Part of a small language model's weights.
Size: 15 layers, width 576, 9 heads of 64, MLP 2304 squared ReLU, vocabulary 8192, 83.6M parameters.
Architecture: RMSNorm before each block, no biases in attention or MLP, untied embeddings, normalized queries and keys, local attention windows, value embeddings, a smear gate, an embedding shortcut, capped logits.
Training: a variant of Adam for these matrices, 1316M tokens, 5021 steps.
Each number is 128 + 32 x the weight over its row's rms, rounded and kept within 0 to 255. Layers, rows and columns count from 0. The size above them is the row's rms in percent of the matrix's.

# layer 10 MLP up, 2304x576, rms 0.052, rows 1291-1308, columns 192-383
size [ 99  96  94  94 103 100  94 110 103 101 102  94 101  97  98 100 105 100]
[[167 125 159 152 141  81 114 126 130 141 134 133 122  37 142 164 142 150 137 148 164 139 160 200 136  94 136 134 152 106  76 123 168 149 166 104 161 115  51 141 125 105  90 150  82 174 129 149 142 131 124 162 156 156 149 133 194 116 157 136  82 108 151 163 103 144 166 153 101  57 152  61 136 108 135 134 191 141 117  79 118 100  51  97 139 124 176 136 122 122 161 154 112 146 165  94 121 162 124 110 128  62 132  94 152 128 136 137 175 115 111 153 113 188  93 195 120 126 138 127  35 131 122  91 157 136 194 129 136 121  65 129 150 112 150 137  74 155  71 131 118 176  54 142 103 164 116  81 158 110 141 134 157 158 216 133 103 141 159  24 129 119 143 103 139 132 145 116  78 163 110 155 148  90 195 104 132 110 139 169 128 133 142 123  78 142 166 170 182 135 117 125]
 [153 123 153 129 168 148 139 119 112 156  96 165 121 125 128 163 120 161 147 120 187 106 101 102 158 123 117 108 164 171 130 109 161 112 128 140 129 133  75 159 122 168 145 143  88 125 171 127 119 167  90 144  78 143 163 112 104 122 117 136 179  67  96  76 147 162 196 151 102 181 135 129 118 167 140  63  88 139 147 123 124  70 140 121 150 113 155 133  74  87 161 113 119 148 145 107 111 118 137 127 102 169 149 107 107 118 181 134 173 138 111 165 186 138 114 162  93 125 134 113 129  91 174  81 113 141 150 165 123 135  56 151  80 139 112 146 207 146 134 114 131 160 121 122  85 101  86 105 101 141 144 190 167 157  97 189 114 158 138 172 127  97 137 182  99  75  96 143 117 184 175 179 113 112 152 128 132 101 145 153  65 154  90 136 127 131 162  78 113  46 148 123]
 [119 136  90  93 167 159 126 130 112 135 109 128 169 108 114 151 124 182 151 169 143 100 140  93 158 124 146 207 137 180 105 101 126 159 131 109 127 123  88 114 113 166 144 199 103 154 154  99 105  95 128 122 151 113 143 124 131 105 200 121 159 144 142 111 116 132 190 173 129 143 150 129  68 111 154 115 148  69  46 151 124 107 157 140 123 121 128 150 136 157 107 109  66 100 107 121 146  90  93 144 123 144 146  86 123 207 143 106 138 156 146 138  77 158 139 172 128  95 127 185 166 135 136 147 110 131 152 172 158 141 125  94 113 172  94 111  90 116 148 168 112 127 103 134 175 126 127 140 133 136 150 201  70 156 138 162 159 136 157 111 107  79 131 115 139 206  96 125 119 124 162 145  62 138 112 136 148  84 114 152 108  71  85 149 165 167 143 107 108  81 168 120]
 [166 156 170 130 151 168  60 147 103 139 170 136 155 131 118 104  83  76 124 143 126 119 149 207 133 187 146 177 163 197 109 162 178 168 129 164 109 135  99 130  91  74 137 200 190 131 106 156  93 167 163 136 141 132 157 122 159 141 128 121 140 127 158 146 138  84 142 166 114 155  95 144 138 144 155 159 152 108 102 107 109 112  86 133 138 134 166 164  91 116  98 135 100  91 172 133 133 103 126 141 124 136 178 183  98 109 103  90 136 143 130 146 150 135 117  30 149 187 140 127  83 107  88 154 140  94 156  81 109 133 161 184  84 197 164 122 178 111 116  75 134 108 108 110 101 147  95 146 161 155 130 160 165 125 145 255 137 113 101 142 198 106  93 105  67  78 147 130 145 129 157 132  85 135 143 118 105 106 157 137  77 146  80  99 160 114 113 116 172 145 156 103]
 [122 156 154  89 109 158 124 163 104  76 133 145  93 176  97 180  96 175 101 150 106 152 158 132 141 126 115  63 152  52 116 108 106 121 111 113  83 117  84 144 151 164 114 104 153 131 123  99 113  74  43  66  56 145 143 123 155  94  80 149 181 141 197 203 140 118  86  94 157  94 100 182 113 155 111 137 106 124 216  71 123 140 174 136 117 105 141 160 183  92 189 147 146 153 152  87 174 201 170 117 112 146 153  98 147 162 193  80 167 147 164 170  86 129 134 174 140 119 128 170 113 119  72 185 148 214 140 103 180 152 113 166 127 121  87 147 154 150 100 148  99 150 149 144  98 156 147 112 164  94 147 126 155 105 110  98 184 124 178  93 112 129 144 115 160 137 134 151 121  77 136 158 124 118 138 108 138 141 116 140 131 143  79 167 176 147 131 164 123 144 128 134]
 [151 121 111 137 137 134 117 125 174  84  70 182 126 126  97  91 129 135 164 152 154 120 165 192 112 121 110 157 165 108 130 138 145 143  90  97 140 117  96 165 153 101 151 103 137 136 147 117 103 138 119 168 147 181 134 109 138 181 150 152 147  83 139 112 111 127 167 112 116  67 102 128 124 178 127 134 123 102 137 109 138 156 131 179 144  81 153 150 142  83 108 158  57 146 152  58 101 119 124 109 100 154 135 154  86 107 104 153 198  96 125 112 108 121 135  84 134 141 128 168 124 176 148 124  63 117  94 120 148 104  60 111  94 201 132  89 106 104 120 114  95 120 135 153 148 132  92 171  98 119 161 142  93 112 176 120 187  80  78 130  96 143 188 189 170  72 127 109 132 129 144  84  52 133  98 194 166 112  81  80 116 139 119 144 163 167 139 125  79 242 155 183]
 [146 168 140 162  23 161 168 118 168  47  98 163  97 105 144  81 157  97  94 108 113  76 161 130 160 137 162  64 102 204 126 105 107 129 137 164 129 158 175 132 137 124 128  91  95 182  92 164 151  94 118 131 165 120 111 107  87 149 143 140  90 134 172 128  94  72 142 152 121 127  61 158  73 143 131 124 151  81  92 122 110 114 104  99 193 136 165 193  86 116 129  95 157 115 148 171 158 137 150 155 120 143 193 177 158 132 114 102 100 175 127  79 107 148 134 123 116 152 158 175 106 108 145 102 177 131 162 130 157  97 130 137  85  69 154 183 172  96  82 127  25  84 110 201 154 136 132 163  59 115 214 121 124 131  96 161 137 156 116 145  99 153 140 114  66 147  59  72 107  74 173 151  85 148 157 197 132 104 131 140  92  92 137 144  95 122 136 163 100 110  88 107]
 [231 165 140 147 125 108 159 134  65 146  99  79 105 105  94 128  95 185 194 127 158 108 174 133 145 142 144 112 195  97 128 127 124 107 153  62 177 169  83 161 139 135 123 164 119 130 128 141 121  85 131  99 134 168 120 124 158 160  69  99 118 111 178 121 102 114 152  98 177  66  78 160  74 130 190 193  95 120 175 144 125 132 127 180  93  97 169 152 150 131 133 105 183 120 133 166 148 111  80  94 163  83 129  91  88 119 217 125  99  97 105  84 185 144 116 116  85 153 151  91  73 150 135  78  85 143 176 108 166 120 144  91 101  94  94 148 121 210  83 106 121 113  96 148 120 122 115 109  92 182  65 137 142  89 140  86 142 132 181 157 160 105 152 136 176 124 128 210 105  88 186 154  84 161 140 112 147 135 145 145 164 141 150 144 123 129  79 125 136 106 118 128]
 [108 170 161 131 148 190 140  92  98  74 163  91 120 144 173 117  85 105 141  51 140 187 155 125 116 142 115  99 179 148  91 125 101  66 136 109 152 162 112 174 132 181 101 126 136 150  95 122  88 140 134 134 137  93 109 121  95 119 147  93 203 159 140 121  99  95 140 157  90 135 153 179  73 129  98 131 159 166 129 150  77 116 125 107  98 116 143 138  75 140 126 114 158  68 126 106 133 109 126 108 126 159 118 135  70  47 175  93 122 124 126 171 159 123 127 117 143 135 157 145 158 190 144 161 119 180 138 155 154 106 154  95 137 127  77 166 192 131  92 157 124 106 153  99 179 122 134 136  82 144 175 140 126 142 144 104 113 126 130 116 157 158 129  57 133 168 116 160 182 106 142  81 142 140 138 107 133 136 151 103 135 139 163 156 130 166 147 155 135 106 100 162]
 [172 140 161  80 112 134 139  97 136  98 151 137 154 179 140  84  85 141 110 121 134 131 101 124 148 151 127 130 140  93 142 172 110 116 114 105 160 140 121 104  90 111 117 161 115 116 166 121 147 162 153 112 125 136 109 120  25 132 100 126 212 159 151 132 165 191 148 181  95  95 153 135 115 107 149 123 132  58  52 205 150 138  62  64 129  85 104  96 182 174 185  58  91 102  85 110 166 142  87 167 163 125 140 126 164 124 127 114 149 165 120  97 107 132  75 130 152 112 135 141 110 174 178 121 155 114 184 158 141 190 104 163  69 100  98 191 136 172  39  90  88  78 120 152 175 107 137  92 135 111 193 119 175 158 157 182 134 119 116 169 198 140 128 131 105 203 124 116  74 118 153 146 130 125 141 143 118 112 151  96 158 101  97 134  60 234 135 154 135 118 194 153]
 [157 138 162 136 131 170 104 136 111 156 152 166 129 127  66 108 121 106 127 121 147 114 132 103  86 191 142 131 138 150  80 140 150 136 170 122  85 114 159 112 169 133 120 162 140 156 118 119 126  89 101 127 121 120 164 163 174 125  61 186 153  62 166 151 156 163 153 151  72 190 117 155  95 166 156  82 115 117 169 135 141 133 180 136 103 119 123  90 145 113 135 134 117 170 103 137 103 148 146 127 146 170 176 120 135 114 128 153 167  90 112 139  59 209 153  98 172 126 138 115 106 132 137 150 120 130 208  97 153 121 188 134 108 122 148 130 120  87 115 109 152 159 122 153 169 117 129 140 184  95  99 108 105 130 182 147 145 147 120 111 153 132 203 133 100 163 189  76 139 150 177 144 164 162 155 161 125 140 195 148 163 174 107 121 137 130 129 141 157 107  96 152]
 [119  83 145 120 122 120 120 116 102 123 204  92 137 122 120  44  66 107 154 141  98 145 108 104 161 140 118 172 103 103 113  88 115  58  85 146  97 130 140 162  93  58 119 165 173 173 139 113 125 149  98 117 180 130  97 162 116 168 105  87 168 129 160 110 147 120 123 159  87 111 151 128  78  61 129  65 151 109 135 201 148 140  81  85 107  99 120 125 130  87 139 115 171  60 152 160  79 185 120 104 141 156 168 142 146 188 104 145 160 163 102 187 111 127 162  84 159 166 115 132 180 144 106 123 149 199 155 123 152 163 128 149 113 137  27 104 158 146  75  80 136 132 115 126 140 136 118 190  89  66 118 167  26 115 150  85 133 151 134 116 137 109 126 144 126 189 133 115 103 120 112 130 123 184 109 213 125 136 136 148 136 130 174  79  80  85 170 140 100 207 196 157]
 [114 181 157 114 193 142 133 135 126 137  92 148 100 138 126 131 158 149 149 127 151 113 143 154 117 162 161 106 109 192 170  72 148 127 107 152 188 135 158 181 119 157  75 151 119 134 141 148  88 130  71 122 104 140 113 200 147 106 155  74 163 147 117 193 145 112 115 105  88  54  87  88 142 138 149 140 119 133  55 145 162 139 136 153  95  92 139 148 163 107 188  98 105 113 154  83 123 135 107 139 154 131 135 132 110 210 171 179 109 110 116 165 140 102 149 102 131 119 191 154 154  92 130  74 141 155 118  89 141 159 200 106  63 126 121 167 147  63 146 136  80 105 130 122 165  76 145 131 135 150  88 156 108 152 165 171 133  96 129 134 159  64  73 183 154 124 124 148 100 101 138  88 126 124 117 178 123 158 157  93 127 155 132 101 138 147 174 102 116  90 173 131]
 [167 100 126 124 130 100  80 106 147 104  98 124 108 163 108 154  86 131 127 157 110 185 134 101 105  99 103 155  76 141 182 118 133 131 140  88 105 144 117 103 197  60  72 139 132 125  84  97 142 132 113 171 122 141 147 166 154 104 110  45 156 156 110 175  84 131 127 166 128 169 145 129 144 171 144 101 123 132 153 126 121  97 104 108 140  92 120 142 136 114 139 124 132 110 171 174  94 163 137 148 116 125 154 135  95 101 149 127 194 113 130 162 166 221 127  77 117 145 138 152 149 107 157 188 129 125 156 135 164 169 135 138 129 150  80 142 124  63 159 117 126 124  27 114 150 105 113 175 122  90 144 158 137  69 142 121 124 150 140 133 163 147 121 121  77  94  79 147  44 113 144  94 135 177 139 142 146 109 114  83 141  78 147  63 136 151 118 182 116 140 168  77]
 [121 183 137  79 150  94 103 134  85 108  71 115 144 135 168 142  97 156 100 148 117 108 155 145 114 143 174 126 120 158 148  88 132 131 142 105 163  73 116 188 141  91 112 159 138 129 124 156 141  79 152 120 131 114 124  99  99 117 140  95 121 148 155 107 142 122 118 124 120 122 156 138 158 140 186 118 136 161  85 108  83 150 125 108 120  93  75 121  99 117 136 121 116  90  99 130  77 230 100 103 117 152 148  83 132 153  96 156 139  88 126 142  67 138 160 187 130 139 157 144 119 109  94 133 100 140 126  61 140 134 221 118 133 128 120 120 140 158 180 102 103 107 128 110  58 173  52 157 166  76 130 173 128 168 136 161 172 122  70 127 204 123 133  83 132 124 171  83  52 104 210 145 153 155 155 115 163 189 153 147 129 125 133 109 146 133  64 117 154 135 144  52]
 [121 120  67  95 154 139  73 140  88 145 146 118 161 120 137 186 132 147 130  58  97  78  86 110  72 200 143 153 116 116 114 115 108 127 135  96 137 107 128 141 155 128 103 113 147 147 133  92 181  99 140  62 113 101 143 187  94 140 118 111 108 121 158  93  76 165 131 183 104 129 101 126 124 144 113 132 131 116  65 164 138 145 158 139 161 131 143 116  99 115 101  89 155  96 115 110 147 116 100 135 132 194 176 186 202 102 144 168 122 159 191 108 168 124 105 125 128 106  68 150  51 170 175  83 153 162 203 140 150 149 132 119  66  84 104 115 179  82  70 102  98 111 113 174 168 130 136 142  98 128 135 168  83 116 151 131 116 113 130 138 182 123 132 101 112 129 119 147 167 130 139  99 128 139 155 196 143 101 163  96 126 120 168 118  89  73 205 196 138 144 142  86]
 [144 205  96 150 154 104  60 109  79 140 119 131  76  98  75 126  74 153 140  72  95 158 208  79 124 200 165 151 191 116 107  70 188 138  78 119 123 147 112 152 116  57 167 102 127 141 127 170 122 135 149 108 128 173 124 104 137  77 169 165 186 125  82 168 114 143 169 116 162  90 126 101  86  26  94 125 136 137 155 129 140 179 139 125 110 130 103 139 128 102  78 109 143 164 177 129  79 197 175 134 132  91 162 107 174 122 206 144 110 172  83 136 124 138 111 135 134 125 138 159 142 152 162 111 121 126 101 142 176 137 111  91 130 176  61  80 164 184  26 192 126 101 107 147 107 151 119  61 142 147 162 194  95  86 128 113 124 150  94  93  69 134 155 153  97 134 147 169 150 107 127 155  72  85 153 149  92 104 124 166  49 124 103  93 136  88 141 160 147 135  61 154]
 [154 139 170 171 126 182 186 177  92 152 141 142 102 124 153 160 118 150 176 114  90 139 106 111 144 132 106  92 154 131 128  89 198 112 188 142 128 129  95  99 169  94 121 143 158 136 136 138  99 102 154 112 144 134 102 136 153 127 113 132 115 143 144 135 108 189 113  97 130  96  68 151  86 154 126 126 104 128  54  48 204 187  73 132 120 122 131 238 104 145  83 138 123 157 191 125 144 148 107 153  92  74 127 126 134 171 121  99  87  89 170 145  86 146 107 120 121 146 194 118 193 174  83 189 129 165 145 127 165 134 123 101 159 165  97 140 107 110  86 127 110 145 121 198 141 139 124 107 115 135 165 127 123 122 162 181 146 148 169  76 156 128 150 140  84 138 139 193  85 122 103 135 105  95  68 120  93 131 139 122 113 115  46  99 139 105 156 121 142 135 125 155]]
# layer 10 MLP down (transposed), 2304x576, rms 0.0434, rows 1291-1308, columns 192-383
size [ 99  94  78  94 101  97  98 114 107 104 108  98 103 100  97 101 109  99]
[[122  86 136 139 126 108  92 123  87 209 179 109 102 116 142 117 139 173 133 110 140  93 121 140 139 150 125 129 157 148 113  92 172 128 129 136 190 152 117  80 171 141 143 156 167 174 103 129 135 106 167  98 111 136 104 108 153  50 131 140 106 153 129 143 139 115  96 154 129 139 148 155 121 123 117 104 126 106  98 171  95 111 165 105 138 127 176 205 119 146 167 105 173 158  86 109 162  70 131 168 165 117 126  88 151 166  77 122 152 175  92 175 107 102 171 105 146 105 200 165 166 161 117 112 144 137  67 135 156 106 118 146 170 122 113 172  79 125 161 113 187 176 138  81 181 172  92 156 136 105  92 111 173 202 120 199 111 111 167 121 145 111 142 176 132 132  75 121 110 139  35 163 119 106 121  92  54 108  95 128 179 119  84 164 131 175 167 156 160 117 135  78]
 [131 130 100 126 206 114 128 110 130  80 110 141 118 130 165 127 187 134 141 122 132 102  52 119 179 126 141 116 100 190 147 102  89 171  98  74 191  81  96 160 182 116 153 176  75  97 178 137 153 155 118 177 157 142 170 185 148 139 103 126 177 146 152 142 146 117 157 131 103 150 134 103  91 153 142 129 115  83 149 122 107  77 139  94 137 166 124  34 125 127  96 123 143 148 147 117 122 111 132 119 138 171 123 105  79  91 146 127  82 118 144 152  97 152 146 150 129 128  91 101 141 129 113  55 133 122 146  91 115 135 144 115 109 171 106 151 140  86  98  83 155  64 173 159 111  70 121 105 110 144 112  77 126 127 151 165  57 168 140  87 138 134  34 141 173  73 120  98 101 130 100 191 161 142 124 118  92 139 109 141 129 126 126 120 123  83 108  86 106 111 110 171]
 [130 145 145 111 103 116 126 136  88  74 154 144 218 175  72  79 136 129 167 134  91 143 198 130 126 108 125 101 137 128 129 118 166 179 129 115 130 120 171 136 120  93  52 132 121  81 110 140 174 121 166  92 126 123 163 112 111  91 106 187 142 132 179 103 151 129 149 136 138 141  99 164 170 101 110  91 145 112  86 116 112 127 150 120 115 125 132 113 129 183 181  52 158 141 102  86  72 137  96 130 138 135 129 146 121 184 155 102 149 144 137 197 184 104 141  57 126 117 118  84 165  83 127 135 166 113 152 160   8 156  97 118 135 145 175 111  72 115 134 131 120 166  88 135  98 124  78  94 138 149 160 169 133 188 116  80 128 109 180 154 121 150 129 115 134 115 110  96 136 138 195 102 104 108 110 151 158  96 112 159 153  90 128 122 122  97  89 116 118 102 134 159]
 [159 143 180 140 135 110  99 130 107 123 153 118 159  85 108 128 105 110 198 111 159  72 119 199 223 148 141 143 141 125 105  98 148 160 149  95 197 123  88 121 131 139 122  68 124 165 147 124 120 156 142 191 114 156 184 129 114 136 114 146 126  58 137 134 175  78 123  86 159  66  77 165 117 122 108 114 114 106 140 150  98 134 114 136 117 146 175 145 128 141 173 117 152 156 135  97 105  98 119 115 112 147 166 129 126 137  89 137 135 132 143 118 131  97 125  98 105 182 130 154  85 110 115 170 143 112 162  88   0 145  64 125 139 149 143 183 135 133 185 133 108 108  85 138 109 124 119 132 174 168 156 166 156 147 141 122  92 108 135 214 230  88 146 122 119 122 136 175  68 168 106 160 110  59 121 157 170 121 104  84  81 100 139 125 138 164  41  94 144 123 106 142]
 [172 122  85  92 110 147 175 142 108 150 151 134 124 142 150 125 124 112 143 127 124 106 118  64 125 118 164 135 114 104 128 148  87 167  57 141  97  78 144  99 134 139 133  77  86 125 117 139 131 129 122 133 120 100  84 156 198 200 197 124 141  91  73 118 178 114 125 131 139 143  75 117 192 116 103 179 107  94 143 153 136 104 110 184 150 135 139 138 103 134 121 122  76 119 105 124 126 108  88 145 106 157 151 136 145 136 139 165 149  98 161 187  65 165 159 135 152  57 177 108 131 138 208 103 127 110  75 145 211  93 157 144 144 105 137 137 204 144  91 159 131  56 198  86 112 124 159 144 162  30 125 136 104 112 175 132 138 140 116 121  98 108 100  98 140  84 144 132 135 163 133 127 149  98 176 100  99 138 143  73  86 119 135  96 148 111 120 110 100 155 155 121]
 [ 79 118  96 128 111 162 130 104 123 133  36 159 137 148 117 168  83 156 143 190 150 117 208 155 130  97 139 161 143  43 104 130 159  81  92 191 142 179 134 109 105 128  82 145 158 136 165  70  79 206  47 112 170 124 107 135 159 150 137 163 118 186 134 104 139  92 147 114 149 121 111  64 131 141 154 172 128 102 123  90 110 194 146 105 113 160 120 197 108 124 148 176  84  86 138 171 105 147 111  80  93 158 121 157 151 174 142  96  96 135  87  94  70 132  81  99 119 124  87 165 120  49 187 157 166 164 118 109  77 173 175 156 133 186 135 135  90 127 137 129 144 198 104 159 149  86 135 126 103 125 151 162 124 150  72 148 134 124 145 125 109 147 166 174 144 158 141 172 168 114 137 132 152  85 169 140 176 209 130 111 142 102 120 125 127 126  84 124 143 118 156 125]
 [103 184 182 119  50 131 119 114 134 108 106 130 104  87 112  90 169 164 100 116 127 136 173 126 158 117 133 123 106 176 133  88 135 171 104 141 187 109 131 172 101  97 151 143  89 170 122 127 150  28 114  81 150  99 119 101 148  56 137 178 113 101 131 109 110 103 114 151 125  77 135 121 146 114  97 142 152 126 172 164 163  95 127 116 127 162 179 103 151 167  94 136 145 195 171 201  96 126 146 120 120  96 115 112 174 160  89  83  73 146 156 110 140 154 143 128 114 193  99  84 118 131 138 175 145 137 150  57  96  98 165 132  82 124  95 112 138 115 177 122 110 111 121 111  93 111  93  99 145  98 140 149 145 115  93 120 137 133 102 126  81 154  99 113 158 137 152 132 106 118 198 190 169 137 104 115 166 175 200  84 133 119 125  95 157 132 139 141 154 126 140 146]
 [132 126 111 177 157 102 106 140  90 142 125  89 176  68 108 127 137 170 148 155 186  74 146 145 123  94 143 121  61  95 146 106 120 144 169 113 208 153 137  87 117 109 153 149 117 171 125 205 114 167 147 161 196 109  83 132  93 160 155  68 156 147 127 158 151 238 204 178 119  86 109 119 107  87 163 127 133 125 107 122 133 176 127  89 136 109 133 115 187 151 188 168 119 117  98 163 134 117 151 157 152 176 118 184 161 181 172 140  94  77 133 127 113 105 105 106 153 130 180 168 191  95 114 111 114 146 143  70  85 131 138 102 144  93 117 197 125 134 160 113  92 156 109 131 143  74 179 134  85  85 124  83 116 143 138 170 121 143 178 110 128 121 125 121 157 117 144  78 140 107  63  78 102  89 164 137 160  95 145 135  87 132 132 155 129 158 156 192 112 111 166 112]
 [ 90  89 144  94 113 109 160 120 120  93 164 151  76 116  42 172 153  66 137 155 148 148  90  98 123 109 110 104 155 134 132  50 124  77 148 119 195 167  92 134 122 100  84  91 150 124 181 155 142 123 196 147 148 127 164  85 107  52 109 172  71 103 143 123 153 134 161 150 152 160  85 115 132 138 144 125 125 139 140 135 118 141 141 168 100 124 163 122 128 138 160 104 124 122 165 159 133 185 118 133 121 115 155 157  99  64 131 121  83 135 107 112 126 116 141 164 112  78  98 104 155 146  56 189 139 113 138 145 151 148  98 140 136  97 118 132 120 140 106 128 107 160 138  88 120 105 124 167 116  87 200 199 139 113 106 128 147 199 108 108 125  64 156  39  96 110  97  96 129 104 190 142 167 135 107 110 131 142 111 130 127 125 177 144 164 142 126 126 152 105  92  85]
 [ 90 126  85 161 156 111 118  83 151  94 102 137 164 173 174 133 101 133 110 172 147 166 144  89 176 125 163 134 112  65 171 121 136 153 185 116 119  64 123 110 111 173 126 148 102 111 166 136 163  90 103 136 120 104 131  92 129  99 138 214 164 151 101  99  91 116 100 109 129 160 173 146  93 109  92 130 170 146 103 202 186 219 193 136 135 129 109  70 102 151 198 105 109 174 104 142 177  85 152 145 112 105 159 137 181  85  98 149 116 126 149  74 135 117 130 145 159 137  93  71 143 104  88 123 127 141 104 110 139 177 164 174 157 119 116 130 142 174 129 110 147 117 139 146 154  48  82  81 112 158 160 150 142 148 142 149 123 126  97  86 146 128 105 124 130  98 135 114 137 127 114 135 157  95 154  83 154  78 127 108 113 137 128 102 154  98 165 108 145 167 133 189]
 [ 90  86 118 105 113  97 117 174 146 154 153 111  70  80 141  74 175 139 151 130 110  68  84  86 107 121  80  83 129 158  89 146 165 176  84 113  82 121  98 138 164 132  58 135 127 128 153  97  86 119 110  97 135 144 157 129 115  91  94 124  79 109  76 156 134 223 158 140  64 127  40 153 130 131 142 137 197 200 132 110  69 135 121 139 124 105  87 129  88 135 142 162  93 117 134 167  97 114 103 136 157 140 114 125 162 161 123 134 111 148 130 165 167 149 162 124 167 132 137 173 158 137 165  94 131  90 188 150  87 129 197 187 123 124 110 154 207 169 167  86 141 181  80  86 146 152  84 121  73 183  64  94  84 129 202 119 171 109  97 157 134 123 176  95 118 166 114 134 116 140 182  95 159 155 135 124 255 145 163 134 138 171 112 132 148  46 194 119 133 144 127 137]
 [167 136 145 182 161 130  93 146 129 159 103 152  95 101 123 152 150 129  97 100 121  98 128 108 145 157 112 158 118  72 146 118 136  94 183 166 151 136 137 168 151 202  62 136 106 125 122  99  56 113 126 213  95 127 133 109  86 155 123 156 117 108 101 152 164  99 133  94 112 139 161  78 134 131 125 116 123 171 139 124 127 154 127 137 167  73 124 161 173 134 108 115 103 129 170 159 138 149 162 119 104 117 125 156 165 109 163 156 138  63  82  52 127 119 133 166  86 153  74 142  76 127  68 137 105 101 171 113 124  75 122 111 115 148  96 113 172 135  82 147 125 139  93 139  96  88 130 146 116 132 157 125  86 172 142 132 107  94 155  99 141 189 149 170 120 123 154  60 127 158 143 146 193 144 196 141 180 140 129 114 147 133 168  85 137 126  99 140 123 145 108 109]
 [110  87 251 139 138 133 112 140 131 132 139 139 137 101  71 130  94 123  95 149 189 147 135 164 176 120  92  59  99 161 135 124 140 124 195  73 105 135 125 146 144 109 221 122 192 137 133 161  90 217 160 116 154  63 141 174 170 136 173 110 130 133 107  91 218 128 130 152  88 183 201 127 192 118 146  84 146 131 160 110 175 145 167 127 137  77 109 144 142 133 164  83  91 143 157 133 171 119 139  79 121 139 141  67 125 205 127 116 134 129 127 149 113  80  98 160 106 121 150 118 114 114 103 116 132 143 159 180 127  80 130  68 182 129 121 139 131  94 166 126  97 157 125  93 130 143 130  85  83 122 170 178 116 108 127 175 124 102  85 154  97  95 137 149 141 139 148 100 206 135 136 164 141 143 142 136 131 122  19 144 154 141 136 176 110 116 142 128 152  88  96 190]
 [182 132 122 147 129  99 100 131 162 154 141 120 141 124  79  67 153  82 110 105  61 113 185 161  99 138 103 147  91 120 129  98 133 153  97 169 116 147 141 110 150 111 141 108 140 177 126 148 148  71 136 122 146 145 132 150 148 121 133 136 139  76 162 113  87 189 140 106 100  88 141 108 159  82 160 140 146 157 100 164 124  94 111 145 130  90 148 133  69  97 100 159 119 105 163  51 148 144  96 120 136 144 142 157 125  89 147 163 136 118  84 148 172 164 141 151 112 128 103 151 138 143 137  86 180 155 114 131 185 112 215 150  53  91 126 224  89 108  68 152 149 167 138 128  92 124 181 154 124 153 126 100 122 117  58 164  96 147  96 111  72  89 112 154 179  80 182 129 166  78  73 195  77 106 180 157 143  60 175  45  58 100 187  92 119  98  80 126 158 127  85 115]
 [ 79 155 126 156 116  51 117  87 111 147 123 130 139  99 134  82  70  91 115 165 129  87 124 178 122 167 130 137 176 151 127 164 188 133 202  91 161  75 103 128 161 120 143 120  94 135 111 150 141  98 110 112  52 152 110 125  61  88  92  94 131 195 149 150 118  97  94 142 108 171  84 122 154 151 121 113 143 142 126  70 120 116 144 167  45 125 110 104 191  85 102  96 138 136 164 169 128 164 166 113 141 147  80 159 116  95  73 128 181 123  83 125  77 148 138 102 161 100 131 154 177  46  63 136 156 137  93 168 104 120 141 137 121  45 120 162  77 123 118 191 135 153 105 138 104 170  93 124 169 149 111 136 128 194 122 137 124 114 101 207 143 124 142  94  74 129 122 119 187  87 121 157 184 146 108  99 133 155 145 150 195 109 152 147  95 161 139 110 201 113 187 126]
 [103 182 130 184  79  85 123 113 120 152 130 147 116 155 130 116 105  99 161 107  99 145 180 101  98 171 156 131 138 119  83 115 152 133  69 182 186  98  69 175 155 159 155 101  97 119 135  83 157 165 141 160 122  95 109 104 137 135 175 134 128 167  68 142 179 146 125 116 122  84  81 107 137 139 120 127 156  85 137 165 138 181  88  93 105 125 152 110 165 108 195  79 202 119 103 104 168 154 178 122 153  77 165 115 212 178 123 128 117 150 110  58 143 124 148 161 134 168 138 157 159 161 148 132 141 113 120 120  89 197 122 164  65 103 161  96 132 107 123 137 185 183 165  54 104  71 112 139 103 123 186 124 167 113 149 182  74 113  85 100 133  95 114 128 112  98 123 118 113 139 128 129 124 101 186  87 168 127 138 155 128  92  75  69 106 120 119 151  92 175 101 146]
 [147 160 155 124 147 166 111 147 137 147 125 129 108 127  73 129  78 119 163  90  96 115 125 147  82 127  97  95 147 129  83 166 158  92 129 135 129 105 130 105 158 160 131 105 111  93 118  58 107 117 206 159  82 180 185  42 160 113  66 107 129  77 135 139 161 152  98  99  81 125  80 125 101 181 123 132 123 124 125 147 117 100 152 174  91 105 132 149 108  77 106 159  48  96 165 145 138 163 123 123 117  98 113 129 142 131 153 112 150  78 110 133 152 164 182 170 116 136 120 123 134 153 139  74 155 170 114 121 144 138 106 179 147 142 107 155 100 120  94 158  75 127 136 170 128 103  79 114 104 165 148 149 154  74 132  82 136 106 142 133 101 147 121  64  75 132 135  74 154 157  94 124 117 142 152 133 138 129 124 122 119 138 101  50 122 111 111 137 111  82  75 159]
 [165  85 105 133 136  74  82  57  85 113 129 144 164 169 144  87  72 109 191 105 141  89 145 177 121 183  75 132  50 112  76 182 109 207 166 130 180  75 116 147 103 181 157 130  94 130 187 185  88 108  97  95 110 144  82 124 119 120 152 139 139 112  73 121  80 104 116 179 136 154 173 151 151 170 122 154 104  77 146 111 113 153 102 154 173 144 132  92 132  93 157 146  86  69 128  85 139 125 118 141 146 156  81  90 130 100  74  93 188 122  85 154 161 103 135 137  81 143  66 102 245  97 128 101 112  86 137 135 146  63 157 176 141 146 147 149 107 119 105 159 120  87 173  95 110  91 127 117 156 145 100 137 115 167 143 140 148 104  83 148 120 157 108  84 155  91 162 150 173 136 141 135 171 156 156  91 134 110 114  74 136 132 123 172 129 120  98 144  76 121 138 106]]